Part of a small language model's weights: a variant of SOAP for these matrices, 4944 steps.
Each number is 128 + 24 x the weight over its row's rms, rounded and kept within 0 to 255. Layers, rows and columns count from 0. Numbers have three digits each. The size before them is the row's rms in percent of the matrix's.

# down: layer 4 MLP down (transposed), 896x384, rms 0.153, rows 61-77, columns 0-127
# gate: layer 4 MLP gate, 896x384, rms 0.153, rows 62-77, columns 0-127
# up: layer 4 MLP up, 896x384, rms 0.161, rows 62-77, columns 0-127
down61 102:142154087172154128104122130111144098155159142150144084108127155102192108149099138155109150122116079133148085119143132100114151095098121121115136133165133135160147086128092124117153122149146114037108129133120091147104142142159145122101154102103106118086152132177159147136132132147140145128135105129128163130127181129116094115112094164135141102157116116110100124132100154118139103125140
gate62 099:156129142128108160083125107129137118120128164103130132125164123138141148141054139154100178105136134143168150139141153156176140097127124100104163101140100137095112098095143120177148120137065124123144093130141078093121065119115089094145141111104120121104125159121108116147125122139118178151114137112144145133096091152117097154153127136133140128109119122107143123133126170159143184100086
up62 101:149120106126104141152112178151120083130120190113138103127102113102170138142127145105112078142151116128154108121131105127136093122089167149091180150115182109121155144130112123165107158114134120130117107159179147144127112105129115129098171121104166123158112112158087119134153098098117118146102128157151122126176165112150102156141094138168089182150119108104183108121133116164155177125120
down62 102:180107107157154144097155154164180106165135163134119107128118153115140131102085122138156114134104122120140080129105131112124107151160131120093146116130159147089139098134124131118151139141094149126116128140143110133101116134098125121131181137065129150155068109118079113100146158117127114136087123122143161134148129117142128121098097122137116131172059133123145142108156143129139173108133
gate63 104:156095153134109116123126119121164099127140125127139130131104131179152172127133084106124123139136075164125154135114143142119098140115152122085077125111162097145133113125159147117148146143166107088131106099139115138157145118145162133142117111178114102116107155131134105108089097091149139122142138146111119134110131143128134127118136172180130101129124127113140126114084142148101156155102
up63 103:128124123107138132123121135109165091104083146128117084128117138190175142136117152133151125124118128133122099121134142120129145107091136145141144126150135140102134128127100142079100132069123105132150115191152119116156148154110167111109103099127128104129095106130138140135162120133130141061121178133139136128112100111136158118134100130148149124113107129116142087124083103124169109163143
down63 099:119153103130133093157129106145137163102126157130154136159101138118094101106115147103126129139167147133148127135149154123129131121103068110145155111155102180105089132172091141109147163132081094096101150149130115115219164128113122164130126097115140105141141133112116117146102120172139157129121127133118108126127135140101137136168107129106144097154128144119106178149086162154122153093156
gate64 085:114147164152119129160126165125130114098126089162113162159065095159118133128115146147136129161144172151104087126085076108132112123126067136111153093177142069087147149144131171100112155134129070122126114122134085117131104165078121144153128159109145134102151119109116149109137148143156142121132109140134146111128143123104146165139161159142132112145140149155124155158133144130096138089175
up64 083:127194115145103142110138160113135123144103114141093129134112118136100111168134125106189126122091130098165109127134070127073135155157131091129124127129146126074133157149100152115096118140103125138137107111099133157129141146077147103128161119122148096124108110126141129098113142163120155114157123156064115095145115201151155112135113074109139148107160071146119162146134142122130117151124
down64 093:139073138120089126127136089155120138083129120176155136132151112143129131146140110166116104129140111159076117121139096144168114119137145134077114133118107098118159116119172085101151107148135124129136116169150130118122138164125107129085097147154100145125164118102131090121130133115097131140115102087177168185117152144114148176111150142125095062150099130113116161130116100096121141133114
gate65 102:097107151171124154104118153137139118167165106124114133097147187129128108158117134146123120133102137139126087104146112130133119163125132153132115161140167110097183141136171122121142131132112153152132074139157163102102093161158167176138121118135125074070137134100110156106132114147179137151155118136083098115148127129180124124110167104103154103153099079122113117107148127132146144096169
up65 104:080132160138104139155101082189134127125114097142139133099118144142165113117115117116135063124156129090130145134131156134138107138132156144142159152112126115107113151139138165149123106104163126146113093098113139101151073106144123149122092154121137118149168106137127135126142072082113158162118100143085143115115156108139086110159139109101135135161122128109113126143143070136069108112122
down65 106:122166102109116121112091165150136137165117092083150117123132142156109112147170101159124109130135141116122134107109179155167126129123141096145120175169108158099134122147137157111138128159154143139125131131175163153126102084109090131094126122101162087096107133085135146160146108151096128123152146131171105133121158139108141071113124133104148125150118146127102114131125190106082175093115
gate66 099:142145103152086120094119130109140146107077127168124092196132107129117098127132142153130150171147147130115155100080150148165127131149157130118156154146134123135131110083151132144117083138117093110149120146154122142100124136135162167089108087153164080119143201130147161104121101101108145118136116106096120116125080096149136134143125108129113145142142141136166107123112135098101109123154
up66 103:172131118128089119145146139144122143104110146143130103126120098129098078175155156142128096169143132135149142124087156089156109117114094153086132128124144120129126074100122090151112165135093104100167102127104144125134100161108100125110123084110122139140174132101149097133137087116100143126130102137116113109110117113110143145116157121146096114090136111162177062121122129124126132080155
down66 103:102114124143138144157127107118100148125104084139147122138110142162165165129098130114099146117140103112095122091137132139138153137162111116108128150142116118123129150127120131135076103148110120138113149123119117087125129111144158123110111153184167132127117152154153167127157179076123168156149110089120130101108094194123155148127126140174118072152138100078113114105143145104128115112144
gate67 110:151115160131112124094086136139159132162100141099127095113126090144122103158111127133130155135108134153087101159119174126132135072125095107150085116147124107119140109092113147109147108072095160146121101135128158120141138144118158121154131132137147098125146158143144110102140141156156117143124132157146119182139140130087119120108162159075118160121101140096119129173175200122144134146162
up67 109:140110138127152157136160075148073124112130127130097116127122167128107134155160140162100121133175141102175146126128110126157096155149140102104112112110137109106131125110166111155143154117155154132096111125106118158122117112096109090124143112148146116096104139102093121133109104121110137107156120162115169143132140101117147108152119159161107144131194100164117142189121122151170097128124
down67 102:128160138137156134114087126180118147113143122132122171136087145121128142154098124137097095129109142098118147163170147084150128155166153112123173133089122113098131103140111128088094147144127092148129101113156172125131159089099132130113130096137122156124135138140100146133130130101159144117159099173135120107113120089134157122141120118133135143103139124166092125137163159100125111123127
gate68 099:100123130040111137161108134149110074155107125133139134150142166106098129117175091161134128115132101122117190103134084119165116155112108150098121103148158129087138181152132105138133134143121101148139156144125128168106099111147166131125132129100105136218128135116184129095138156090181105116075111109109110142145133102144131152097134125163110149115133119151109154147121146138109156146119
up68 100:096129123067137163153131115106123116155145121140107139124148117099140136121131154132100164089130161122103107115149119147114139125120133189125125111160139155105133131147100119145110141152082096064089102129093151167094170120145142160121093086132127127107146144134124108126158115133145126087127140130119106145115091076143118131127183151166103159103114155146095134124102168133099130109135
down68 110:132122142077079108126093163131112142101155138123138114122131106113149117108098108127124129119132142137123120086119161130132154136131171142145103170110150105128129139143132131171137136170133113141134095173148114141140101099130091093138155123083149131109149114126139158105106126116091153110163128117087144137098098099156188132101138184138153158138129117141114111120141148161138128059117
gate69 095:190138087129137124154156106118145102103131122157116079111121128141155177092082142095133087126145156122138128154126152136133136152110120101134112178142098121095113118119147121126134115114112148076129149138131116119149161139106114068100107081122127093111109137153120158140095122117163108144109130045158140098106095150137134134115163112156124127119132142126139123100168126137123151130114
up69 093:138147105101186129103120139130123105172121114147156102141142141151182108126144067120161162145193108121109136165130108145161157107144140144155130143121074142131098112113154112116129107119085136117119168127158119156141132159129091089111134125113114111178141175150125183151104151131131135088156139121097087100119132062106135155151101089157120118119131147157127101117155125141140187106110
down69 091:134130110106129156092138134153119117102104108136136088137113138099085132108146105103152147115120139129098119127114119163120156149122124149148148127127154140114155138088121132172139110142139113126105128102125149126113120115155111180117122111135077155089136077138102120163116134161142154105115118133135152141146076148148123121097145152171183103112083155183118151138126090138182166130153
gate70 100:152163144147125103166143126117171113131110125118124196149127146109141116126145162107125152172143112161170181099126139102100150137133153122105129157134106123136124109140121144094116139125138146146095081131114127139125152145142147126148146165104099100150104157134145137172115144096090142156123122108124135127157123156125106132183148181119139117094168120133156101051104151117115149122148
up70 093:131126107130097100153120112120171133154156113102150146130141130165120127145092096169077123102162139120116122096116130134110113065101116107099143106158126139163145097145150098106116155142115122127128108120111193068100152099131119099105096130136121141169117102155140187096133085089112118051111121130151150126141095107124087103073105108126106141126163150152094096150131094102158150081111
down70 098:110137158135115105125149128113065124155125159143135144119135144078177124075110103142112126138088173133095116137124168118147151139189140146151113141130124095065093135123124151131153183098143118149144136127117122049139123111113121119099112124127165131130096110127135123136108123114115105093110138120125135103122129144127139128137163118150113178125130088115124213144126148148137173122100
gate71 110:153129110092110095114135145169160137128154131118129132139130140108152099146102112095129099144155145133133143166142131164127095149093116170141162126192138094126150129155157094126142119109107135134105152142164129069184134112101146113190150106111138148116168130125125137088115091141143158124105115137169111140150083133158129088131145130154169121071099085120149086136109147122124149111139
up71 112:099135124138131107152152155103125136111106110120121113116117136138051134120101143136133104112122147089161112101112146152099128097155146105116094147069150122126144149078105162124100105125126145103128128112116135129133080138152102152104116146089132089120102135114134125143153140138113110081103148072109125163133149128114129130112148149106116115153110101107149150130131110115117091116098
down71 103:143114111148143123129134126109099125143108107171129113147125140101074102156107132106158132139134133093169140104141148141113100130130100083172117129093119144111131129113124112111116159088126154100133140107118140122108104088114115175122086110118170129105136131144102110130145121108129129100116086126131122095146136120113114152120125158128125119135138178123136136101099182125123144141133
gate72 090:135108106100137121110156141102130163157121115079154138146136082135141128163139105122163161170087136131133161117103141137068143111128087107135133139089138106131107093122121135153125133120098125129085194105113104130142093128131159118169141129148137149145187086123121106122139142145121146167122100150099108111126139128098150119109101148132154114100107177114153108119126116116145183147142
up72 094:126146088108156125115152123141133152149105158161104145114154173107133158101121120143130130131163144133123135125162136123101130145129145138115148204142155099108111142150130123133110162148159137099151132120094139085142157094128141152120179159160152108095158145143146123177107129112153137104140114104118141104144138098111134098176149122156078091154141119130114135145127132143140127099128
down72 099:090128131177136147126130121112140144132136090102099118146156106118146140134119125123139146130100127073121101087115134168167143086126071088107129171115130121144118143164138177161122135104151150160105096146146092175148176122122145109120097097082156139121074090118069124084159133092129102126131100117114161135150108137119137151127127125101167098127092184167092151141122128120150124109122
gate73 102:118142123150060125128121087134131122113109142129153107159139133111155136094113128104106099103167110136149087115113116185140106138105110178087146097122079115140103146121122148148101154100096136125100088131146183125116117105138142096111127108199135104110103130051172134083107102120084134100119168123140120118173111111198130116149144155110148108107095102136159119175104129097099129124107
up73 107:180140133176098154126138124153114135119157157121098124175151133125133124125136115106158139120134102138120129153101093119115113080104154136108129140129177140130121135161119123132101169105076106156130143103142182160114138146111131100136108110140130111123120074068145102100137106157165133114131178126109124160133133127134136123162128154113161123130186151108174085137103109146129116137106
down73 100:213124128134138119111108148088108154113082127065116131152151143162110122140121136089121127119154134127143133125171145106098132105158104091104122118118120151141129108103126103089124144129116095118130133079133129124134117124089107112162099130135113086097105109125094141113089096107153106115109157125112127157156131127173138136135169166110126105111147100118130133175108144128137097141152
gate74 109:095105153118093155113139179120144079089113100148104169132111134116125144194152126164150112138140106128171135157136110172149135117140119109084137129130107156142138145123112116161106064128160134156094098141167139116175148173125115146148070142136120124136177102117108131094104098114093131123094142149080151155102152159120172111142122111125108123135160100130127163142115130115160119104132
up74 101:094139096153156128130159099116159127123157110116103143113116133155132097144138146176110150110110123147132128110149141092099082146145147128129117104099134123151112141111140135147093128121090160111198127118120120153083090133161161140134181137151161140141089137140127111132144145151117104152164170128145127080158111172123084114139113109140137133130182147115088095145148109147105138162139
down74 102:168170153141150123172138147158121189127100102157124164105152178172094096136172139122153139111177157070121145097128084145143130144154170168116136112128092094094109131117149087089109116113100144128145155089134151139151102147127163078122084115126118122136129134115125109148138145169132145128108155094117140121164084126103184136113137158178162127084139108129114113111142149108148133143101
gate75 098:098123096158145090099108118142123174113124169119146193145144115136137101106109095142178101106108131120121129141121114123103140094081117123145113129097092124125105134167146130119157056115139125088145121160127091160102131115103195112082160063110130110135108119107147154098121129099115146134137130099138162131113129099095112091093128142104133115120099088135130115134157109141099168128172
up75 095:108134150109117097173096162125160106160141125115153085129120150126096148139155100106177096151158156123157122116156130158151144136157108122103110139096143123114121112080151077108126126162136087164133150143117086091114168133170139113159155084094104127154120149137181146141117094160104100131137117092132112123098150107139167113140147141129118114123118140137106124128100126154110127111125
down75 099:121097138111166169093176102114122092133150124131115085101136124083167175151101083117098144149117112159142106102096110161139111150174089120207120143150129129157127142084114159178185105107097172160158109122144136131120110166161109158129163133147129146153124150136098100129117120186145115116139132100076159138169126116146120170129180109147111129132117153128148127091101111153155136141105
gate76 097:118167168100117174155117119119121130165150102109144156153121123150121117106094139094130149129136089117126088126108099137142097145120115131132138131101110167110057149076119117148115133138129100138148142096144152143118101130111133111118109105133168088145140138152107128134120159112140073113164114158171145126174134134144155148101110141101136126138142139110116130121119162152106147125127
up76 097:118148136129202151128165137096163112131100156113132145104141122086098104080139173117155100122105101100132114124137154148092183119146138139136155163140152130192154110143136177121104126141146148144105158172117108123107097105133172115089145120111123132128114149154114127147122147142150150115083127136099125119127081150114118144159115145135130176137119125133155157122124106125113080128144
down76 105:142126100161154097092109101121160121118116126147094071138121175091134134125135128121130075112129117105167137122126138112113107192105137133113111134104122128118110132106094150118114153076119089160141148136126126126122155130163125118138128144073143100123149137101117104106107109145161179122130109167098110155124092088102083148127132174147086163116120122096109137148141133130123102180135
gate77 098:098148125108114112165166117182107166106123127172126139198136108143141139122079111093145083107071115111120129171102146129141193139119120093123150141126103127126115145161153179140149120153100105146191124116132097125137152125170106132150134142123122136151077114131120133139143126143148129102134109149131103128177139089141135119110127142128117152153121100114131149117144102125093080126110
up77 103:141123110149142155117128100146171078125116155158140146137135140132159113113099164161127152130175091115090091168105109113138134130147113133137147088121120168108151135110113146150124113096111118137133161125118144137111166135111127149125147130146133149171172132131169159097080147140125115136140132156125137131123100150107130079120097091127148091147113100155113168151147138116120141134111
down77 092:148144152061094141127101111137085166136095146116123101151117119119127124108144110121133136117186076130179120099122135149124091089112164156127098123095139140116111149109149118091129145110182135109050152144131148159101144128117141161157122147138101120135120095134154088114137153136109146139048106147146143130104131121142141100130169159104135133113161122087116131150096140161107118150130